From a checkpoint of a small transformer trained on Wikipedia.
Size: width 128, MLP 512 squared ReLU, vocabulary 8192.
Training: a variant of Adam for these matrices, 206M tokens.
Each number is 128 + 32 x the weight over the matrix's rms, rounded and kept within 0 to 255. Layers, rows and columns count from 0. Numbers have three digits each.

# down: layer 2 MLP down (transposed), 512x128, rms 0.114, rows 256-355, columns 64-127
# up: layer 2 MLP up, 512x128, rms 0.129, rows 257-356, columns 64-127
down256:159154173154154137079146109165160115115154144144118096155070120123090111117097151130147154103195101127111112088130144154130136102087130102116143162138064104141174155105132159112119151059121136
up257:172144161182130105129155162173148147097143156116093062135162111071105136078163161152162104084078132128064151183107113158136090151095178142104159146104152121166123151136100147101117169138116195
down257:095120127128105173096120116054151169154099094140159117076130128121104118172098134116126129154157157165173140092134090068077142114130147145136119118110101112104093117140128079158122100090131103
up258:110169165135147163148132118180142111159140171121142096175153121135110117104148071079165102111145082172083112127095127068120145116114174113127147164160098161144076168131095136058190095108193146
down258:165092127119106096111119148078108121142142126118182185122087121166087129147130191124183135133155140095122090130121148177149063143126109147098127164136103082156168171109213140145078149063106095
up259:134067106092100104092144154179185167095091158088201057127078149113115105157171138087146128098126079176081113147128115109092164188147156123136158147127114136131099178129108134099131142151152156
down259:119108174175157167074145118110094184049140130093103167157106117158101200097159157126126123153113197159084120092129199146081072163187145097078106118176111131138094134110099111112152128088165128
up260:108130057166136143104075129113108095116146202140160195172086145105090120110124116158137187158142118153091162092059117166123141159138111133104103057156063118101137159104096147127099127177132231
down260:159127178102127095153174106137160143125138111081140091158172115165111137137148111060074098091094153075134094135145156121172165067080204102114144180115175114160135169207140165084160120128099034
up261:135124115156119125162154073082149124113149142135117132100077106118196137127074141140124102120153145116122170099173159051104176112240199127180116050143111192148034123185162159084161078098140132
down261:111134193129111119097153103082102081140022179124150107078083150157166190066120096095118130093083136169175085125095083115148095165171051173123159094137100126114170102084103103141113192058101177
up262:158125160153142097143162122170146099129113184167131098180160131134108100114096096059114185131092157131122094128142139088109083138115140138150162160134129172121130219131134149097102117122136113
down262:152133131145137065151127148125095144156158070098170106098103186099119179106150124139129050125103093110141159120097154148154127105108080127141112156124127084157086109129142067186163087081060093
up263:180170177098148136156099092101097126131122115091150090161123127172222108084156124146135122090093092144113126109097131108079130108123152126137116144092114184118142131109134116185147055168205142
down263:093111080152126119078129145166117123113126141154155184096148112125044157157150124099108141153133110120118130146140093126176118153118108122097119114183163048133169130153120130090119173082064109
up264:133131128169091092110154132127122192138149124159120074104097083127137166091119138130138161121128112106103158163098089169108066078142114147129175145113130168185109173118090101124084096095140108
down264:140133166151149179089119078099179134121097116133105138092164159140068152124098162075138079105175140170174181142114196110130102164154087180078150109198114108158165142076110117127137096128145129
up265:125140138111100085144091111145131141144148145131145122168129119153141114107134112139136120121136124115103131137123126128081130102143144123149122166125146161134119120131108145138131110148141132
down265:128136144131126132097138101132141113106111141106107153111126133127129127146110121127164140118111136133155139153123131099119123161118129135120118103144124120081127151129134121127127134139114137
up266:126111072094132148140121162139116154112102191155135122160135112147217120159202066168133173066121133128129151138133123176082152150140142122181166108092148142155120103115056107159088144105122163
down266:164166170152128115105121104110137123152161083067145158130171140174028156101086169065122082174138131075111133133115108089187115137115093164120088136144134090137202167128216116096149159137108123
up267:111156111146114138130129118148143099152112131183038130091094153191139095086167145102121183171100074082043237150043072097101165158156175173163117101192101157149126203133087176105098152149176124
down267:104070167131135155090107129109144108136122097058200143151158080153201160117100104127061197121186140187086008043097147107116053223114068061057112121197104164078142137190092122091081094093138162
up268:072167131092145144099092173136118138091085206077161124185117104163128124101089147105116142140136097092162186182121119153156159086146087097195165166146136080088114147122170161089126083133106141
down268:174104161082133174116170105121095103196139042120058118151141127132126132204119089090169121121144148122132126158174143112127106207155071121114107125133177088164162160108136080124135178109157096
up269:141068143138112167143156123146048098117134190081123161074121068127153118146168128182139087158119136124184141061131113097115039167151162120095127156125138116109091132174118155122151206157096135
down269:122188135144141127083100108131193176121147071153138109124131135160103114106103121098094197123145128075079145146150161136132209066102089118153107103106140116104148133085139099133118080080108132
up270:081138147115147054140162087175153208164126145087159077125126129177137118110149148102144099071127130142118124112123131152124141134155144157167148124128099130130108084111125164094166125129113125
down270:118094098141136139100130118065120102108143095119143159109123153119156157164140188141102155090128115140105170195113118093209113169081164070113112119096113151115150113121155124157094126165101125
up271:125069115171113116149107129152147104095101153170161095179126143176143051121172076086127132137118185097154130144172161151112097116137160158141181131143137083067176120110117172073101125101158156
down271:178161133099116126086098181110077180179194143053093154059106109071146175165125134148092115121140142170112126098127134111165158119145120134147152147156144098144119124125124115172145175151105103
up272:058152140085140079116108148151133131096141116111152144184126107111138154067142080099165150104171137112097059126109108188096158125148116129121124165118137133086174057139095200147107124089096184
down272:176109146181122127105171118153136149198154106109159152148116138153078074129173151161099102142157106122093195132111149143136138155090121140176116138102076168167114130095189151183142117113117113
up273:098113131155105102141125130129127151135178126138118105143122131140142100104125130122116105115108117162110156089110125113084149121155144148157158120139114119129120117153123136139125133136104115
down273:150118149131157144111146135150123110128082125111162132124164129098118126129123118128126148138150157096145127171151134157144127151135121113094099130151133125109119104112103143128119118145139147
up274:120093112079133107101123097194103140131098185112149079131129108150108046119167104086145137152118146058090107116116147169085122129203065109171139165141144148147136108117116140141121141168111167
down274:164171130143128142121151162100135168102166091099142164133087155149147158180142120116038149148122159194136132142158160135154081178081184116088139044097153125147150142133124158158171119133137071
up275:170151135119151140164082111103118161206127120102121069168176149093141090127116112150160140045099179176058106138099096120105175188140144124132102097128124121141065196134083150092156133113200111
down275:102120116161153112068184133141138186048125148110163080141172064119145115162119118126162145191037119171177133094152138109125086119126140138114071137116171060095114099103093158168094084154128132
up276:122061164127077071091079160110076145161154084131128133063127146155098116182132134080122127162071131074182131094115164091155170089160160121107106113102165160091104167142121172158124109140139128
down276:182150107159087176120099043132180094131113156153114137134126111131194103101130130134100125091146137105058150171177102166131126188123104141175140106152120041157125102153092073126150150172145127
up277:054173153058098178170106150127107130101141127149097146178132156059170146132122145118148121145070155118139113099169184109142091149172118104100115108095127090104148197098058159125141113107166127
down277:207102111198119112115134099119121097127119106097150108108142105165076128115145152144101124083192112100124154131098026132121191102064167168167124137140119137148143097169196141124110136124065122
up278:123123173133079146199110159111086105144123172155089115150169159080085148152128123043130146127123135113079106143136139185104120169128129153060134145129091095120100124086086143105116103132105149
down278:171151149098119101104099105119166123236184149090158117093109147157084073099148102173091154156135152127137147081142104153175194086144153136116078112144106163129109120159166162131111112146119091
up279:049107142127148144075138099089166203132160132163144196135104152145113096148131148138140155154122106188127125116119117112097125090155152146112153128092152123148103159189122161169198144171144100
down279:178165118149140062148127189119094114157130085131150034122193131075121131132110063132121114110140174092107130131138185136140096165047140086116121118131136125126142147095137073099093127091129174
up280:111186134087131130116163087184109172113147162153115043143082102189109141178146132098094097054103066133148167171186133066138101152156071105122170140090095102160121120080128168157149125123144117
down280:080132130110079128106154092148152148108078126074125160109163160116122134138088174127167131127107110133151133160099082187075160120126185204122093036195133183144155142211110126094139127165132111
up281:097137121153156141129107142086149143108117167154121119083154189119106157082090097119151155108072159148115129157128119159110072111129157079135145104171067112120155139125074139192099091122142125
down281:206134142110112112142137098109057122154148065094145133141083073108158113162167145139145102128192146113148136091151108066172155128113110172135082157112170117119144143169127144086160151126144148
up282:121159131093087124113150093148107113150176147132138098155139088170151093130140114121175119136119147143120137105141126139118108125148160115147154138150145087088132145120156106122125081154162134
down282:131097130116157159116122136137156123141139132092114107129146076097128194149147123107118144144146131139177200130148120132184102130098130130123111098140160105092097132119195123140140088129144115
up283:143086130087121135171101160110155142084122115083092115163161160096139096098119161152148111110126115087114156120127169149051114147175101107181132149134103058121151092111085142153109153124177148
down283:139154125165124097094155160133099122176118104132183108148097097095120141140103100070120147068132138180131141122136070143183095140079183193105084135158120196185148133154163119095136125131067119
up284:123121155108130130127151145153123146114117163124098122123130103127104151155147119112145101138114113105141201112132116130098145152170173127148127130125169147144086173141120181118106113075105196
down284:119115126134168124097164155123130111122134114155175172113092169122138150086120085115180130072140162124141173169082117106152127157100129118125079093150152084109083167148060130120082140097082116
up285:182166147139154142164143092135105118124148163153069144130097094152127108060127122084135145173137119090093164133148078199166112076130123125188140115089162147063101119121090165089103155082070184
down285:138121099169086089051099140143131131183155132172161073168135164163143129142148150191131087155145097173132131105090129068111060146126074188152184143115129165148181100130140114146128092170161108
up286:101124141126186077124174126106143146148153160092165039141150103170117116080129122080188119089049104151082076173137081166121171181145112181116132082078193098115110129142122168121109131106172163
down286:071079126134133119142086094101173134161137090169112167123161174145092152181064147128119112116137135165164178113148218106155139127090118113132107102192071159140173129164144169118072102098105096
up287:107049154128085133119153102160152178150152084164146135097123085138085117174138096103159072125068096126172130104176095110038149104176178156134102174143144168097112121129095145120171105110123170
down287:142134070150111149111121080105158087106106127165090138155098169105118095117118155141131128129159135201132136147119116154141159154130116053120105134128143129136127135135150119148147173120122100
up288:161155151129130146123102165101109086105145143199158182135092133149153107137087141177067122174164123157158132123158124197128083109126143178088105156124172090093107142124137120119142175168112121
down288:109118122133116126155133101168133177100114145048104086155127157104089148117156108096159157128103153078104133135085145057135179140126153121121165095105102143118143141141134124104105115053120159
up289:108130155114145131142161176138072137116099176096108125152128110153191103146190103117117169149097113089179073128165110111066141137176141120092128206089111087090148156145124111120137166146112178
down289:135138127126123139101075114145169152132134072139162123092115138090083149083107216146126104144162094177084187129096139121130141110079102120166117060174117135146082105072104128144101101125133115
up290:114146135180047094123147185167049151164179103130127107154135088133115149172118176090074133075082126099048128146143086126072106164111095127170139082155083119146062099099070114154134073157176150
down290:125108148178175112115104106149165095178120130184153101151146135121137095122133076143117129165160134133149165109127137148155101052032164114070128094134136169169160148129168140094083185136055083
up291:082121085153109073168154129176162215107178071158162102079137071113088076093156095115159147077149085132138124142191169095076113101153126146123071160137143135103150141106077159150159093127174167
down291:181144116125138122100112100111085118106114075160101129154101151085140197133111161115119122187174088163110118123094128126145172127164087145150140138145117115156106245095129117191140141181089128
up292:144117150129094126111189098139140142111131134098145089110204169146119080124114098131159135139156093089120151095117119127128079134246164165142168106113125112143089103123141142130121108196183132
down292:107155120106190170122176140144149158153153136095133155097129099150105130121141129165111132167091142112151164186149073166116154152095105089108106142095094115097144114082173147097114170104113102
up293:171088076134161148107120113167171121180119134120095119083120106182073094082101157085101134128106119195093143121080101123118077155120127175129177117155133176072150137099150150068139112161094125
down293:096148170106064125152104119123072121095162128163137101128147142073166168176158103166090139125122123091174136120147133150147128134079098084125126142126124099157103098160104122187113088116164118
up294:082097165100148103131100125143119163167144138196211018131095085160105070101188074159086113108137147171127064167110071128108149129129145105156163171122163129058136126143133163119104162170059088
down294:092147121171166160121154150068064196141156172117139152093105165104052163168169114137167116132099124173159102094143136148089116115144079104088121056097130095130123178022146121065092169140167112
up295:091110095121152132147136100126148128110134144138107110112083153127123113048105136188161094158137161110131132134150121199138167105120142109160150147115119116077109148130129110108121132080105202
down295:147114141110100072086160155093101099162129110173111124140108173180152149156112122138119154093122160122059102138078134097070150121156090144147138134088183142088151122159120149144123177141131125
up296:110133141124115124126146120135121137145130133122122120129133127120136117112131124124120118130121117140113140125126113147111118144143126139147144149126126123111118130149121125121130122124133129
down296:116132106141131117124130121119123125125130132130140130133117125119112136121141144122127113138145123145134135134143148115140129129130133136128110150126120127141117131117134139126129106132149124
up297:098129145126115104160145132150106154145148139142120112140122124138144117130103110105116119135098129110108127118131116127120136114169133152145116148136127136135117142156110136112130132134125139
down297:148120111116152129120096129113109133128135126134093140096120137127123126127142144118113125126139145141130151137143137130132140134107134123108112112148116137118121104117144144138139106124129133
up298:093102144086182146103076178121180155098142115115172137211071060151137154110084098100189190152146072083151099144146108161105186153167164108109139128177064115161105152168120124117071105141138147
down298:115125094161130146142165110170120146161132154095099146136126174085030054098167145089177071146067125126105118104161153140126124120072126076123113124107175133133149093132212131133142139112118100
up299:152171120149109084132101165174085107167143133169137073191170088134147096134149122092124175076125144135129054104114083110142146160109089134117107108101140082140139170180086120152141162086110113
down299:115099123103159141153146097095184126133115123062110150105146146128114163125108143145121131144115098143152189142131162186077132076119223112117113101124172171122132103061160140135119094155101156
up300:146124122105110159142139089175115132144182111123140170124146148188068065141168141123122075114056080100081121139130089146102136154184142137146134149150099134136070214132146212119065104176144106
down300:160109168122103093121132146078147157104125152090099127119195084098153110180096093133127110114183194102084145104118113060119113126097124128118139061110122169140115090124052126112117172087139180
up301:156141163078097128098124161151118135164151115162113080113181112111130036108162156149216141086115091077090109141147116151096150134113079091080098143160130251124063148116061185144105120146158106
down301:143088091152118117112064115103100106145122074200115186097107075233091187190142140148125110125125197105147081062202168115135137176138130102159146070114150102137176160078119092151148115135073131
up302:089141063117211131135087194157122120086141175140118144122107106160126099089131163152107185138074075119150069080130136255085106122178130064188122164135166118149129125135119143158174097123100154
down302:115185120176180197145173128107196153061098149078105156090091147132107150054109126132107079125137095078066121171113099083155201173080097094169127087078127123096108034107192129083096122123159115
up303:120155101128199105161144091177125084150153092109153123107178119140077076095156124051210083119135130143084101104106114093103165107110139159139124151095119163165123168189060148113094156124211115
down303:079124070102089150103127107098108079111092092111145097157126146112122173183047107142099160150110111142113130125127161131089155185099121091095176095165108151088119102126189098101110113140185111
up304:105137103159152087202133072128184162148152159122134066166140095195123112153082149042152128114094089152086157161101131217107102086138116115160150092104116128126124113142084134084099129175131111
down304:129111075117116127146152149080106133174151092189079125129124169068129142100167158142097119106110153204163132123106134163211163134065100138086060126113108182129151104110136108129071070136148066
up305:116115150127120105136123120128117150140141117124133105151146132134139092130151112127148122115103111097114132129127119149099124139148127151123143139131156144134128145138117133119134114134151145
down305:135140112147147150133117114111161116116143101120122140125135157138108141130125135121145120135123111143124129142134138126127123152120097114141132108119140125118112132147149118127136125120103124
up306:108116123127154133149115119120103149159146139121147080137118123167112120116146113102122121117070102137088113136130113132125123114148175123115148134153136127119097129129135111137131108099131173
down306:141136138164155160122114088067142117109124105144108149148138154138149121128114108113153136125184126132138134136113132091145133123106136102130104121126131097131151132145139152112122144127127129
up307:083066124050186122167154121172180174145158115148118108103096158165179095126125102101083151131120103098116067096100128110089179159103117164109135126087118131181113177097108173070151078127144148
down307:193118144167049119111103161078064060113118127157152137180112159135064210087145130138138188115161114126083115161136129135206100141141133044195141071182118124127114131137170138178111157124162114
up308:137113173134157092135156073186132128102111157110074096146146166187106150098148123137133144165132067072132123111132071183069115170161087214126201132086125143142097128126155178137145123157119171
down308:117144095116124141149126125128132123108179087143134157125138092129155155126097115107119095158126140105066151202119133093134114121049143076113097091073105129109163107179123143140170139101172133
up309:109113120104131080124120157126172130199163074148099113101138060078155088089132030155177119090115119139145138144186145108089113150106141111114096182102120118040168112107131097163095094229142148
down309:115167093163117131103126112073095127096118134175151151111163192130087132099104174109082134199143098120083134080044145118166148162083090127203145081166126084150130131151154117107111130146108160
up310:145117111102113108158146140188160184121124125112170093142177149131081096129184154117165112122085156134085147164131130157081127176137111119121104139145134129126122150110105110134134140132120170
down310:086148120097169175134121129114084127134106129135139147089124075114104156180074143107133167126138150117176108118152165119125126137097130157163170108135102142109162123121135144114115110144117142
up311:108150183072152138055173109133143173169143175083185112113120138138113054129149090069110122094066099089131168092104123140124111063129134099112075130126070166120115183130127112141095094148190151
down311:135173140159131185172130090097131096065132163189122121121128099104142092137116146115164161172201127139121169163085101185169112120146105149131121081163158102087107127158125096090083160103137159
up312:103158200078096148122155156139150142129144102090129130099125095122139081181203113095163111073081111113133191148155133117125161149177136107110117148115150150088126151118097126100134127111167168
down312:129164076195152098151052125095077100119174086157162110140101102118142180126117067102139102157138103170111135100107144151178096095101182126115144139143137102133125135190105151185101099077138146
up313:129147113095077135181140100153139094104157125197087153122066128099142054102121107098164134178125099095072176132133068137103176087132131107225113128122143107078133140105120142178090128041163140
down313:142105158106145169086123126079157077168119114112183170147154151178141145117109107116099130093116170166154128114130145122119005168106107178096190081123089167088162139164067117108109119175123146
up314:098134121138148134135148111158125128136160133132134108124100133137126106098114136115145124143091117126078130114122108142096134093160129146154132120135116127124101125159120140139147117124126142
down314:139144131120109158113137114079162098142126102152123111150146100135130166095112131122145110112151127140157133129098124106129144125139123162134110127118121147077179118137083108139137156133127101
up315:145177093119161100140040188143096129102160157143111050178137117144110170100112155154131153133143113115101099122181153152100163166094072119146128133092076079097113137090100133149093109073163160
down315:102128153147133123088193073147139147157086088123133162098183169144148076133120092097132133137124152124135170124086074104175079109109177138143099105149185163144147115195185153153151125159102126
up316:158117105120148150142123100116154125150130105100133132096173107126128096165192104096175148107090128167112144141113078101099180142155145185174121090143122128171069133122113158118101118094175102
down316:115116098164064094121114111112128093137116103112172075211190136142104191199050126110075178119076157144083115131098198146137153186107138083119143117116080185116156125100140147067071111166168086
up317:183129146172075078077108145173115126135118174080152115185156085136130113075163141104166158109103117105129150135182102093144152119172107163093168162122093115119101174137131108083089112151154163
down317:062160133126128176187127129078164109135145080190124156093104159097140156196107085130096108153174152115107133130087198183109065178121115127184077091114161115145135159127116117143190160111104104
up318:137092081163144106111150110140177091146122108181146097085117192097169087122131108223152088086199228101165077046174060130119112127104131106092221115145174162135139124119124079142126138214079093
down318:127168167112131162101120144140094213116172132091128157150142044176060121166117127084095137166043042152131153149127213114149135108136099158126059158142096080126137132119133131127117104077091149
up319:123120144126136102129125129144107126137147122114137105134114115127124104113128119118134114124124131128107120120131104127123131137151113128140136136124122142110119137143126131129141127122131136
down319:122134131107126122109132126105130126132120150136123129154132132108128138125117120120131136133135137132140139136131132146129124146122146127102120136135120129128134140106141127129138123144134122
up320:115129158155077180124087162108165096133169189131143101169178105069124104093168181098080149122071081106147123065085131132138150177121171104094122098117173102107119134104144136180086137142157112
down320:155126050147125099125108072149088141189125138100103180141124206153165137201140102115155092117186125174109130159164147131155094061062130177148111143133117103162147151133136083090189121098126147
up321:139131127083132126122086187149106103136144152073109099114136085149139169138088118055135117121046118103142118116106138107160126139104108126109098151053116128074132144097146118114098165156136174
down321:106161134194129143102120065114164133141092130194135128126119187106111101115118133197107131135195147125100160152141128129081156080095152113161116129174131117125147086172145147157143113126102118
up322:087090114140128123124168135155095171102161116139136131138098092110179115080146088096176103117105116111084143096077137148088152090161130158164155127151099110158147184148095119157095153105120145
down322:112162144115136135140173142104134100119090175116162144077154189111087097106165148130072082143184149154175135155142173122158123142117143106133108097146143143139148139149185137136147113161079150
up323:106114115119058119141126122171110107104177107170118094123105138092212173147177133123128070137126120099113091112134109180137080103155091104169186168100125161145153171098129086154112039105121092
down323:218062128139114169146159166093059077087139093119120171154114157085099114170160161096117091107164125135168150078144188147122141103071141133135115187158079066162124138193163121130116155095176139
up324:152127142104105079109070120110130121171170154081152088159171054105097083146151155095132134121185140093134067051104148125088104135125070149127136135155183132107096119126111143131142092168109118
down324:195110105116144139175148157106124144160075112083140145138149174164121147083149085131147148197107083098184079161171086117124178155127129115132095114082103173184157145132130076071092128118085113
up325:099105110097104145154169111125215107130121120133085082159099159098115143063117155129141138090100121099135139156150075152156129156125179126127110060123146163116143137179069116151161124143109068
down325:143191146113142139078107123153062166126104170137158173119136115138100103140136145133101136169128123150107127109112149053097144129049078112123144195125110054145140170070176117097098142159148174
up326:071093129122115106128122116178171124149143178162104134084095120155101154155141092113174146097129080121115181121117055108083164155136127113156096105106115148164155145145107147118105140108098167
down326:151123126153151169118135148133104094045129126178144123141104122130118114102168128115141132103166147134142162089104196194175104133119136102136120089121079110093116129169122133127111129112140155
up327:106109132118169091118154103158146197135176105112178068127099118117112142174181168066158123120136149165094128071220082133164085147162140123086129135135154064127112167166101110144099135144174160
down327:179086142105148106118114160074092130111134148121102136147190127140118161122090154144146104066122116110145161138074139089165167162093125131124181131157114168122182124121187109211080048070127158
up328:129114161086109132131145121145117131121126139138129145126117097124122113106120123105110114144116113116106146102115120154110136100147156156171151157151150110103118140163110175120111133120149144
down328:092131119119149159091115113123122110091091111159129145092130165141091155129168105122135140142134146148175113147165138103168115120112135121084123127120103157125145138135128091166114137123119139
up329:119140136069123115174127104129069098128164185100139114122128112164129095160108115115140123089089090152138139131124137156118130105161096167149151144148139144119122118208132136136093081175153181
down329:152162171174135128071095155105086124083153137138137158095135124151141146143125087063130083119166111164130118152096135132088153162116132127127147143123133157093175151160120123154169121074076104
up330:150058141109125091179134130186143114109105154167131094189136149166124060120156084078130148085153171126124087148103077176072155137144138123151115095141121111105156130122078170120183142148124107
down330:158171135162112127117115113068101186118153134054157139118117171101130179132160165083127111108128098115120103107106179127204128121123062095053135164135102174160159107107163090089101133151124125
up331:238109127107117142087157137102118130161164158070146054165104152193210164112063140060115195091040172193152146048152050078110152143191140121109110074187118126136106137129061115087176102225063191
down331:111188222150177104168119143129119038122091046158067109116212034048148143075129029148095134151165147095109142092154158050074136182106114065098148084022084102061099148146217143210104134170095128
up332:090168128078097134121184088129132106107141113173141143152136156188167071127132104152169074042078117148140136101105089127089117171152139131120095134153133163172082126159129131120117072153156140
down332:120134065132129133113122136087113071124134085147069100140170096168100135144102172108095088152205143163137122177102111119143154094132085180150124142065129085132114119103128170137141227103126093
up333:125109180155115137130114166121147121128133100113121149139127109164147125163171138038094024099127158142086117108151113122094160143201170163152100087162118125123141180180128130103138083146149146
down333:119174118099196099157110144085110123115146132188209088127142101099104122104078069120056140140123110074109107159190112137106116104107135145133100154104055149090096184167164133116080122118110106
up334:135094164149152121138172113100166197116126127129119159100147116134094107112111155139126102159120127116165137183157113131103191101208179183135140086141162124156112114133155188074184128106135146
down334:161095153125106187088149111131069079159125154128088101164105160183101134172135135104092135127130141095182116159136158113139124163111063185082121109146092106142171133059149136149186150072108174
up335:146062151120127141124134130122087106158118132140128172187203130153099119117137137114158111102069145111124097097085072090123181133158171176115116124110105125127124136199112186117089136146072106
down335:156167100080074115177099121110180098133113104125131114070143101162118121129133140105100136085144177145154200148161180150128124170122093121116134138118155107104126131043085091109149176092182123
up336:102108059144128141212077181144123112216148139051104096179129137174155112134198177149129114164114133046094152154087114121142168122126070120117116081148111109169076114115073079104092131099195157
down336:177130173098133093047155127121080127101162110158161161118123108162148098138124089092145146107113189185165093091189155116110147125093188111115113181089155139120133154150138147116147116167070124
up337:118105051087163135095133100220141128151189134119105168158127163154137141141190130108069128082068109120138104093135154118061091133150140144136183133155132092171144149139097176124160134167099089
down337:135121181143120150150162139058114158139032118105149110154169081134138150107069097164173151160150136140137132132124076123182123148058126144145094143080108148106194130102128081123099142129105145
up338:114124153143139089058185123126107150123144145128106148164125050169160112167110101139086115146177117116174094076111144106123233110160188157222156069109140151128101093165130155126114148112103104
down338:147147080137174168117110129149133120130146134161134135138148131164066091077117166145074135132093156129108176153072137143078049198144081104090132198160118127109097124122104164166112088192058045
up339:063169128168103145167115176087078083194155149104044130121112086097100095151162129187101126139123141105165121087179126124146159088136112112114142119110101108097104153057146097143164153169149157
down339:187089155109128089073161091162164154077125129134198117103162153147150175080115152090106135122133091167119129141124159136111092145114111147116111147166108141136143131224105137136128081118087087
up340:074152169095130108100112180138123179104118137168121125115100119123088086113151125108120118109116094105110175207075117163143135146148143094140139124121129124106128097111134142182075080168128142
down340:110130134113154175137166077077119096140140084112084149134191120140133091111150182126195088160182154181117156110137124124128185107098163141093138108187152171065103145113123119089149164141148151
up341:106156169154088106117159165121107151123153113199054087125148129160103127118104144132126125116124094104070077089077128106109165142111084092141147123159133152159142098126114164132168036207180137
down341:185115089102170103085144093150118149188128112103211174120150135147125116170171133149115146157147171127130148094222120153105130107075174181104117074115063096124118179102097064129135162110106132
up342:141172136178112079187174167124102108149214140138171072149152069164154084078132129115132148142100139158105095112153047145118056182109148121086160146085156139106132120132158116113084143143102153
down342:168065122123176131095064078138152150104106130148096200089089197101134183173149160132127116163159131127147175136092194130151144060118132092136107106130109104158126189103086114107193155077145091
up343:141157102148138046158096141123131143166166167098208112146220084101079110122179133099208103027069111112079097122156117157145157162171173089134115140151122163172069123107153092176127070130171130
down343:116047176098118153122165152181100092093107121121076150152142062138117134133114147097140121115110086145125132115120114101106093113052122127135185133116149097105156167161106185152105139118125164
up344:137162198162130108085204158087077122123169130178128150104132154140107120104147101069130144158106174180073105186129141140137138150130197138156138126099094109117046132102109102122127102163066185
down344:160115085078109111129077054162173129157140153074159126114101101126146141179125156177100122101172127088220147105160128083141114098105121163105132130135113158126178172153143142112122134153199091
up345:095123133146117109156157140175121127174168154162138122181124052111148107136143125085099153080124150134079180130170107072109131170120076133109124158100080133112123102121094157121085134118168130
down345:142121127147184066163105122116119139090161112121131085188152157124133157103126122122161126091115128151122074174118139189116109086000166118115116131159121205147125168157129111130134103167101124
up346:089137131149145171052110175125134116144196174152054094125139089165106090154098128165094087142076160138156108116062093132170136105131132141097099112124152126116114171176092082117149151151116071
down346:162107126111124046163153147151106184138089096095209164105125160109166176089154128108118165154210087126128131114206151094069131136095125117139168147150103106096111095094135178114087105132106187
up347:112120161162126125199111121155151131135139114114151091184140130105130125137127104073143105010135126100103110123157132117065164120110134155117147155075171118182072108115115171062135072124190114
down347:161154156199095112118117103135135191113116137135133127123144128162138148110088169173107147173092105128126138180084148147171104198055107106089148110152079153117061085161051143198083140157140124
up348:113116088153101125130093090141130094136111157140109163147059124141129058079118209160141171213154132150139140113166062158134146063133143126085198114128138111070126102146121102159099138104064134
down348:182168186154158061070157195153120148148106106156160076104113115186125209112119055148090049110113120126085117132093176123052102163125162118144086130154154118134119116116102164136150128149155078
up349:168120134131106151109118151127143111122139142112126147156162091100139045180131108178133145161104088055145181152151119112070173108143135110128181175138120092150049108162109192059081169133147138
down349:078093081099128163110162169118112110167127089170100126190154117123205162124116101087117095100069254173120174145088119150165152153126147131126094120098173105104117133116141114130164169083113056
up350:161112123158177057074144126172099168130136125089172171120104087143099104094081146122153163158155047122131122088107079122140113097159107128144114160117134215150099140116164159101093047206127131
down350:083083105169041128132134124125168133154155181122110069146171124133067184163059194096184084055081132129160145167085139146112075179085110087054115149192136147122125101162048053134100174124111088
up351:124126159098157094136099138117111134130124100137126125150139157149126115118090097126126113102112143125117146131154105138078105137137142131115145088125115165094122142159113174144102128114129129
down351:154129138108103136104111131122142150153130128087180140135143112142129152168127134138114114168119134124136125148164182136152126154142122146135107124139103149154132123099134110160139137126131129
up352:094144118088124162140098110122108151191116167172097121136078108141156084139150106162113156176148082133154201143147076154112106142111125098123175153165136100132086125119067104131145106095182149
down352:182150147120124108071208154144151139169158161103128159185147124193087104118148140120080180116164171136168098044166142109094105101058155057143080133086109167173111163094192092136101105169126118
up353:043133171127114066224111110098070182129119108146108072143186089128142104079153127148141117133117169135121130090168158152077097103132121170169121150087213159054097170134159098195084131104139151
down353:168085133098125183074114141126131079120153116146137181119082154130162116104084116195095183181144108126146118097106163107117091061144131159151137041141109143139135114135116197187139116172104166
up354:148113072114151009173121154136125119148201143079164094185142081079121127116162149142165113089128123051077056083122124181161150116157144087192098157177124150203098136080154141186132049173121118
down354:115090181118134205125125125146112141109086143153072158138153150151109117113120167131127140141114127153158161161136098043107086143018120158111135135098112083065107130214079132141163219137105152
up355:122122155094082137141170164151100090137118142138131081150141150126156126171087125088161193102082096130143171135100137162095113144157152151113145099161102110146064173138109121100112134165203160
down355:126104179119210154116128087048093173186138139153144114093152092174112142058126095120085077162172150128166109122115076101123126061135101120105098133118130141126120123077139124173173100114049145
up356:158139106092084101152190116144136139111135150111121126185159094080118161166153133071151130050129054143086119133155083136120164095161109107128164160089147101156112143156175107167118095107193128